Part of a small language model's weights: 4 heads of 32, a variant of Muon for these matrices.
Each number is 500 + 25 x the weight over its row's rms, rounded and kept within 0 to 999. Layers, rows and columns count from 0. Numbers have three digits each. The size before them is the row's rms in percent of the matrix's.

# layer 9 MLP down, 128x320, rms 0.0647, rows 0-127, columns 192-255
097:515500471505534472488571446530508447523462498520461509456479531530471551482530508510532536517493497517469534532479538474500505523486548521530533485489496475496466470510474512456514516487511514
092:489467502507513479528484493508523474475499499515485534474486488461511445467524466547494527513513462497557567499515488515510487498498464523539473522450502523521488515507494529484517558503557495
099:509524551524547513466503500504459519469498498493487482467474472518504495538520541486496513527512530488514506518479525506492528502512505533498512524495486506503520519520503478460474512482471549
110:478536480494559502498504470500480486506519469532474485460506459513474514493484476490484496495489483539490454491460574515524476507533498527493522504539553509505527491527515450498502510491515494
092:480534480474512513488481473498469504477520492483495498521516525439475503493530521527531482495469503529487483491518461528531497509565491543522509515498463500484505508494527522442503456524504481
091:490545493508491501502504474509471577469499477511516498485522496465503485458461485525533488505503464482495489513525499512485483544479513515503517481446502476459495547500463479511529493472499500
101:533463516494481529508512565473498497491477520481533494540483519465520506499442507508508490537503501525514492528502478449480522461512528491499459476514513483462488486520516528489495547517522495
101:499491495485552515495504550463567472505484520499471508494466516441487539503485513501484462437502516506460530480510468535510512506500470506466526492538490500520482507534527533505494467521485501
107:518515453505492506491495507483548497534518497507541548490493544528531506522489502528489501504504520509503504506543543506476506503495501461491490446484476507486466469484514513484515505508469523
096:533491530533474522475494529492453484494500464522496523481457508536478502500516553493479456547493497498495481494502542471494503500508446492498496489479486436522510465517518478505519442475484449
096:516488501495538536508540533482513514465478484473463499483478486533500499480490520502452517495454494492536496506489516522468528504493462508505470491493533484572525533477491513507497469419492503
102:517493484492516497481503479518481485483508512515534488470574497491488523516509447499500485527448471505514487492505475505496527527516569496500485539540475481525485525488509519490489478540535478
097:509548440475502526472479534476525510464469507471524526501475486523524449509473478524460515511465523489528522517535509506474482492488471473485520515479481476509557452507464550515555487476537501
099:471493503540518486521490525526488533530502523460481494478504486523523538490491485456521485513473469530528556505483533562498496512526484468510454475477522522497499501486487456515537538473494538
103:494571504520512482466487486503518511464557522507449498542460479433500479520531481500484512508507516479521513519541499488487525534501494483512522529524487520533519491497486532549500482480468503
105:498477510500470475511506551490451455503515461498537465507479507470479502506506510493511540523509487499543469484490486487568453511493458516505492518504524504523469526499450494505519534538486463
108:525485467504532492493500460500514525542482479506551466483500504496504523526512493500488492442502513474517471474492526483545507544521491506521533486496503501519488558488535495545440550475543495
105:497530484515487479475500489480526515458487481525493490489430483544487506496514488473546532508495470521565574489510461497454538532529522522463512506495519512546533474470487511463488489504502522
105:462513496496539522530504503472503565474492479506474504487491517503452487501461510511510502526518521488460494455488519495527488509506502484489509499524540470486532505480514411519460533519525463
100:484512496472471515492499491502491515503529487543496500494516518500465522492524511545470516549468517499485501494470545473501491512546504516536539470472487477542489509507479478503498501498548470
102:480474530501473517542489504504515500525516525496535501540527498490485493529488525497475499500508504480459502555490482470538470534472494515489507524495518486524500542479479497495492494546528507
100:518512528514500496495506454504488507512507472540511467490524487519525534510507508506450501505499505478541499436463509501507514474514507536461494505532535547518514519485500473494515522551522526
098:511531515494448542481505513471474465488503516459508515527478545501447515493468494487496542515507520501512457489494491495506499486557489513476487475483491496502492510493518464474456492534431485
102:515518461501512517515499495526476518496484503550552494491499464503491524489505525500517486533538523482447506504482531568489507504487478505516546543572491504459473491463505494485571449497511502
098:472495466485519460498476486548443505542484550500496518496487504516513513515542496488526482491473502483478495524519493486511483502437512534509514507495484497498512506467546486483514501465516493
100:538493480482520521516489511532452473475501479496461528487509538488497484476506526514544526521495500513556495521507491476508472495482478489473493506459474524487500505521438508491512523513468508
096:501500523535469460467534507465518539506508489478481516501509484521517540505510513540517495512527528489547503527486555516531488528529488527494513525554517512485485462532520501499492486510502449
096:496539520481522509487468494501498488526510495505497515517514494486541478499499522460485492517461514580464478459492496463538514470482523500490507507499522507522515497496476457477552483497517445
094:488526508493497557484499477451422491468515506535510507497545482505470492529499459484536549506464511490501470484483500489494496517508484481519501510510497527468524472505522498515524491538526518
101:499549514488542492470548496466504516506495433496502494498512518543512503462458546493523479507500518470529511472546472502463493512513536489496522500488484500527486543511528521473513544456550503
106:472530468519493514527489505505513492514448520508504487483504494487521498475486518516460524497467472486514539507508481534473494481487475502523473503478447510497510467485459508477489489490464534
098:474504461535497485513476515513447506519459524486480537517427500480452538498499477501459530511480477512483497515518442481497500523466511489471472538537500487473528493502520454468488462495526476
096:458433504513496524517579523509494518481494511484507577524525510457476523507533513514518527485482445458460460475511529474451519507500530509512413510528521499493513510520514505503440500495497508
098:537516504559465491467511500485500482464538520542513495485459465543473508486479498511509489505497507532459473478504465486519499483481516553516514503499461527481523476470492458507466526529557480
102:478507516539558500450497523486511502490530528537505515525541552530496508521533527442483501498505519462484529500527450494472466498527482559481513514474547485501482497502501456487489477516511491
106:522501514466485496519563464482462476468525489495493462501483498489476477499530477476516508488447492512512510483480522460524519525476470502495510464497480478541502472530482468485512513467496489
102:495509542473500516522474480459512508537530462510490480498475528494436510452504520504474472468523503469521530469479460517493517492509502488505500541505510494510502534527484543464514467529506466
104:492474476462510494503539516474484507485501517512454441517462475480504504508499536486467538473479501490483471497505493498460501475478472497487501448488474517511524522490457540466499493517496469
099:487496454470508556499497490506558525426510499506471495497484496483513473498500491530486493537509524518510502465470487509475470501526485516457481485490517492460513461497486533513504499537556437
102:480515482509525528504547535490532502487503481525487527489515515514482521487531471517498471485514530502543515495517482481498444498517497487493455454481521538557469532499498456488493489526534487
095:480511514508488514512481491543520471503521425508479509500533491492513480449530522512487454511447507475523483510526516507453533475506480500482466438514542479498486544516495494529568515483526494
097:509563482489496477523488500542458457451487503509489477476480510509448503484494509530500467452479507474510518517480537487547493448473521504511512515519526487471486497535522514511479461489565510
095:518514540452464529494529473529544502468471496461519485505546498528464545490502469525570500477499496480500501518454442458514512489488509505493500543498449510481510503509502508479467463476484510
096:505497529531514539470450519491512444530501471541532517534491479506475520545496459451490495539501522507475511476495496487444524484499518513511517520511499499504510499469489514504509515483536570
089:548463540510486500505511514477520509490472522487489525488504496516456517526478477499475492526523481490470508483503455477498496531501502493508463477487539511482498515523441523477432473467530464
096:521486520552495490491509536492481524499478512532471520515477539511506516523488486495518474507505476473489469472471478515491535516560481504500469498506502490479527516426512502509524477488498508
099:510493508541526484507505508525455470516534535536496513455515481525473548519486491510494505461525486478497501456504526562547514461512508507477519454484501525510511490513472503447492493502516499
093:482495503498507537486501530461477516463516471433513472507554474522476488540495502506504497489481521513512500512546489507512507485479533498498493501478460512483503471476488508495471492515486526
096:493479517518537463476465539505504500471497473483513517507469497472544529508448537540515449461520477487497517542485485462465526508511486500533437469527446489523502558524545543501473486510508539
097:484520501487473491539505530488513505518423487534512466485519483502550464479532516492521471523522528542521470518469509461467468457482458522483486465543487466520500431533504478475526525520504499
098:484532493448517531512503440501518500503490507490470466450496471506497506494480511507498468505515505492495483480490447501513502520495483497491495485503517480491493504466502513509497546490537510
095:528513464523506489531512483489537501518519477514471531490507525511531532475481531509505464515499569488471510493569556491477465508473511521433566481465546501525465527517518498492495469491524496
107:530547512477469510516526489484482509500563502529498541510495515463532489519505460489509506499492481516484471507524490485528498545507526525498509433513532520490512491477477521487563467527534487
108:502507518488526550484508539535469506465506491509537503522503482494438529508507521475484475500476507485469475499498489523474523474473462489513497507519518487549486506483487542516520507489499459
101:522508502501507517537505470501534484525521471565489497517482496511510510495483452484519476520472579462508571512483492487507523517465516525468492531530523508515534535513491554457475467536528464
099:499498495503536506488547477502535521512534450495516467498499519502457508526536515511468493494501506444492502561511433498538539495492516492515497529506491472506508541495549526505479522508494488
099:488460497502527479478486505517468531517499486493477505523506514513470515487458489492540474539466492494520504514517523529506494508498508508488460483522532484521493489477504516491479513482515536
102:490474496470456531494563504498489477542500494510496492511499534481507507521535521475508506473508475509523515531505509449477554479480508492503485513498524525499466494502491525501441500535494454
098:495525474486473508508489480514489514504533493500548480517505528503496506486520528474469479494513483497498485520506529489461508482486481511493527470502498481573515460504530463491492462468486473
102:542501479516490427516468566495503518519509508531502541506483508502504490529495496497506493440548502527484499509457476509511508515536494505502516479486522496501525498542486505533477458492474524
103:496527485468501554459497494486503560509480549533517488496476472484489474495491500543455498485518496500484491466520553536511512498495478458507520517499474506523509489479489512507488487523498486
103:559489503523521496537490457466474549502512492512514456494504525508477499509552520502488531482545491528503523442503560501507485494517505495507499514469486478482492450509538501510489452517462482
100:531512476547545514519480525443504510518506498476534512497486516548480504524511468485479519511535490470503457502540499536500481514538473492505496488481471514463493506557522508485484509525506470
107:506488468507501452518508522516458520472519491508511520517476488494486484476506473482499572456541513470485499462506443499505536489514502525520525498480491515535538504526491520556457542427472491
101:520531488469492485512485513525495483474480490478487510492467515485516474550527521497455542479483537479490487506514500463474532491480485497507449516473515511514443497496529497538510501525487504
097:516465509486502484522498518489459516512507507437512487497499518538546517487496549521481494547487535484479488531502517441485506524482498517516484539537492526500482506519520510514527439523512496
099:504479531529456520497495494500508493482501552554505478537529534495498493487487519537514493531525450486506509498515486493531463475500497473480472561499495538523499438484483495488503484480487500
105:507480509565517478470523479464482518491493510558497506498491497516532520473503483463509486471465514481533538472525506469530546482450523518475485497499550469505494513520450513476488519554561463
112:511446510520489453513521496502483466506498549487512553516510506474535506474479508515488485492458552500500479468486516490547495479454477537455496484507456481537475500521473511516529511501504525
097:475489491495557509475523501524481481501495494489504509504524477489535497535534485485494500528509484535525476484520525527501485512546508494544508514477524508457537483500481504503504568481490472
104:505468511479497502525488529492534479471493503488544493545486496500508491510506545475566522465514476526482524503533530506522501467468517525468468489491517425496506477530490487515545526488465516
103:518500481499509474476456492496510480497493554524525516511504483504518479477495509486515542504512476461510477501500484527486534529505481540516527472531494454509459479507519499513476509492465488
096:506548512493486489503502497479470465470496461499500493456540474503533524496511509502487489453529468499532476513490524509514506489513469511501462517473481529480467489489501523523526509499494481
094:486458529459472493489520502564479477482502532478519493500526499522490505528481479484499481545466478466487511543462490431512483524483486511530513466489476472454481485507522544487486530505527509
097:490526544532512513515502476496514527531512462524458525532486509515480520502468526534503484487474518494509505526539483505517463480486488488516539417504516528523551472525495495506503497523510506
093:485501449476491486514477430473504527515477499483515537479481455546498505468478479490520494529519506483492512481512526480462475491501511462499504489512492524498516491504486529499482513515473536
102:450513477513482482494507500535505526534500533437486514444521550514479481452511541515480509479519531478463510512528508485514531562501458490487490534517543466518504457455514495514480537512496532
099:461506510455503523521538452498488506540503458492532483472543510521502477473536544466488476510470493462493479528525510464449481480450459549490482500485524495473498539460492510482501483517489516
096:479512497493565497548489502498506491513535515503499490508438452494529514482482503461507488498520500484463466502523474447475485459505491463511515561520474504439525527522513526520467494560478476
097:490492519497513504498559511475512495524480517496519462565526557494525506495506505479520496491530501493483535476509472538514537539485537503495445528524492506490472515537500491459515475531498532
092:468540530488499460434526510505496534489548551518444493474515499547505534484467508480530551534513483508480517483502494528480494477512495511535477484514467488543446481497470487489530511527464515
135:530523493548537475484487484512524543495511481523490558491524520539436500525511513519487526498482496480522525470477516525520452522512518516439514502522502500512533525495491493492490478504478521
096:468534505521486495483507511499487522542494508503472537518527470538519519502463524492525491517572499503492485499458521491467559496496483486483467470523511511494470490488541488530494438515514467
098:488511502494501512531533480478521489475540463524483527476506472512494523546487512503494533453487523465506488487472497494477550500508521509501509559523487515517466518484501513481471491492492516
095:480527522501525504490500496553467487534481465526457462472489516489494472475470489490525544501470519523520519465458488497511514480492472504536483500483507470503501499468502506516493512467516471
098:494510511502505532513498491504525535492477499480499490484489492511515481529506522491508523510441455542572504528508473547504465539481502500485507543501470481538457459548479515480479530530539504
099:531511492493455524490479464495573507493513452504547500521506521481497476522524476503529522538475489488486496485498519487544490513483476537466497499507496520429526493543469480477512505539528436
099:511521493547494462503450508490440496530508505506536520501482525468564488467489480481515485510495512515492519460450459502474491536550467504527503485473495575476478483526483476477499493510486522
105:505469538494509499484480510510495492528493470444504502496476464514511513487466503477522484468523498486486510498497504514511456510480478477469474513488527473437548519482494508509524525493468514
096:540470499557471544456458503540513463524528482519503474512476521509536504474433498517466498478488490487500468526495441497522506452510486484445494504496467527516508528488482497532479452464515495
100:508536481537503508485466487514504460507528470475525513545516488506476533477504485434506508449486488528471468483528491541515529508523510517547506512471498521485476492491530505509532492468443538
102:487470495521502481461509515504502496524461477525476515480531457545493473471468507499472501491515494487519553518474515526496510478489452489491479489495486501489524503526486497477513486501490477
098:487517511470462496515508522466480475482507471523515491500494472463529486518513509520515501446479480454446491546510475462481555527521526486510519490504484525502503488449477514523515461469492499
101:514491528541481482511528538520516479495518513512526474494449514484508514499501551498437493484515459516508440475548548462509517508534501535552498474511548466538455534506494481490473503468440480
096:501511482460488463497499483529502493519464512507527494546480517513501467465522512467535528520487533474516494542482447482483496536504500483489499519497485479488524494512493473491471504473481531
113:466513452484543498491473496530480516445482510494512446485480546518530469508523534500485509536487473485553490559500519536501497486526486485495528502492503535457524497517519504523513505519483495
104:495511516499476523503514531450486468512488479480546470491533474516477488517508551508462492521535515487564476514512500493526488550503490518490510520484521534487540520512496527482484523496508506
095:506490513475518508522513488531532537510522526523448487522508453524535496488530501521441524525453499495484493523535479473518527504492485500522496474443513517504497502509516449503487490505515517
095:475524498499477497495543466502506500499489516473491548502513501526527479464455475482494486536464506481470483500520465439505536493508527476504470487501502464557505523507506545500513494492488475
099:499532438474505519465489512471513541544454482511484483482552517543483479489472520493529489488524510505528461494525500499490500529532526524499491499473495485543483508498504499485496504478516489
093:505525484468519520510470534469541493515510464497450534492518463478503515488526473539519487500468485515517496551501471478458490503513487479535461494523523557487470486457526495503523484489453517
099:510532470533523473508473504520475540530434489510495494499522501489461472482496506500489505506519489491512459502503497490483458523529495519457539491489469523519496521517495519503483493473465454
099:460496495467506505482526520473501471538546517480521498525529500521499489569540521492517500527465515499423495490556505507500495510508470489466487458486495499509525516485489467493480488495459502
101:489489499513512494551508496468511446451500484460554482539520544485476507524540508468502492495481485510488493532473547505474483561509458558489495524434442524484504512501511475525470480497480539
100:510468491505464489481468464509471470484489513495485518481492521474520501513504504504555503515460515486500525532492519522496499522462483496510484550491514497540542514511486476450435446494523507
099:520505495504489492513475536493547522509473472466473504520507503511500458465497478524499503488532514474515490533499501475514483501537503461501513484528502538457524499513528522491479500508505501
106:501506516513506473541518461477490493483514534516468491446474467504513481481548452499501446486486519517477485492492502491506481478480532511517509490492501495466491542481507499486512474519474468
098:436559483511462469514457498501496494493553481509502496468475533492537530455505545533489479508442526503485525499502496496519513469540493504477489492488472520520515498531493513482532503477490509
095:529518501524470528513462494448508474488433512478512511477502532466509539522511479529524494512475482486485480458527510492513506518485509496533495504474494484453500457539514515510490520500534498
100:509516505520512489496528503521494495513523527486513524468523450465507511483489487483565519516482493475510558526470490493508531514488465503519528498493468500555498493491462503528540541498507504
099:491486492553540481471485491465537513543498507506508480514491456531477486520499463538481488500472544501521484502503522514515478523496474528440522538482538490508542492527524529501490519485458501
096:472510499514543522543436508489527530535514516545517494478519525500492499486452521513506512486534468515486460465517526494549509467526520481503486488511451504461473518514478511526448500494486527
097:529517449517514493527507485497501472447512479498528544512498538509518471479480535514497516513489555467499512487524534501518500498499539517477516459467504534516502515502461525498464484521537457
100:555527553525502501553512523516523529490473485511486527501501521508479527476550526518500507504481497545477493476507496530472482509490552497479538478502508501486512505494529473487511522509532536
098:472495478497498456469526467521466575471486500520503480474528539492510514522498517520451498505460475527474513511520480504469491498490531531503526476467532485474512466474524482500491498493539531
100:481476506498521499476516544495510493524494549490536510501488505499500476509503503470469509502535532512501502486534480532481475452551445515511504420491478541527483495503487456500489531486521478
098:501479508533501486487448503479489493524484507461530527515536497509479501531489544484518518462448488467483479496480468532545511507488507502469523532503503470463522496498492497484478517493500511
113:484503480508485529502498512507464516501520514475479504470501520459528447486497524504519527563504531486532488539508483457477502525541539457554498525482515454462537507527484506478511503530525493
100:519523496507515543529532568545483547518515456474509501520487537502531466524517501448466495475460504482523509545468522505498498493500500505478469523514497507527492546481492492533548509501495500
097:473498500471515498513489520470498522525528517512530511533484526516507506493478555513491466522515514485492495509504523469447511546515487490485490543503535495537522501515487515481541483517509467
107:522528498498535499493506494482468503556528500484477460511478530482499529535483514465501491538487503514496486487494515525489489517533530492516521504486472515507510507496491559505511519517501502
097:502489488456528535499546493447513463503515516481484495506524490474478468473503505483450478509514504527490490502512467478457519489471488500495470472519499530488510469496535490547531456516483494
100:501495475475485498505490502488487504522481511476480501488513535492486458467500504509506511512519513480482459502481456470488543482574517513507505498527467495516508461558454473514532452496494494
101:505503499495503544465498488526509473534452472507509471501501517510476481505516486483495505494510493518481537491481486502489453491468500498446447471531554487507490475506490520499531480520500483
100:510533514514499534458486517523513467487492472504525498484528488505478523503526500559489498507485486472493473547523519481488504531508476511505471511458463509528472512483503459478523486501533533
099:469480509476504493484496518495541531503509534486493539472513513492483464501514551508514516472499483536456461478494544550566511500531502516464473475459469527531542491488486480447493520476498460
095:503475528453489475492472482507517508496470499486516502496481495488463500470459484505522477486539465469499510453516492521498489494470503475504523493515510489452506517504503497516489526497548518
103:504446496517503480500535539528485533506493520432474521535535501441471485480504507516492477503520490508532485558479500497481543485463470516488488501468480506487462518526443495487545515504485481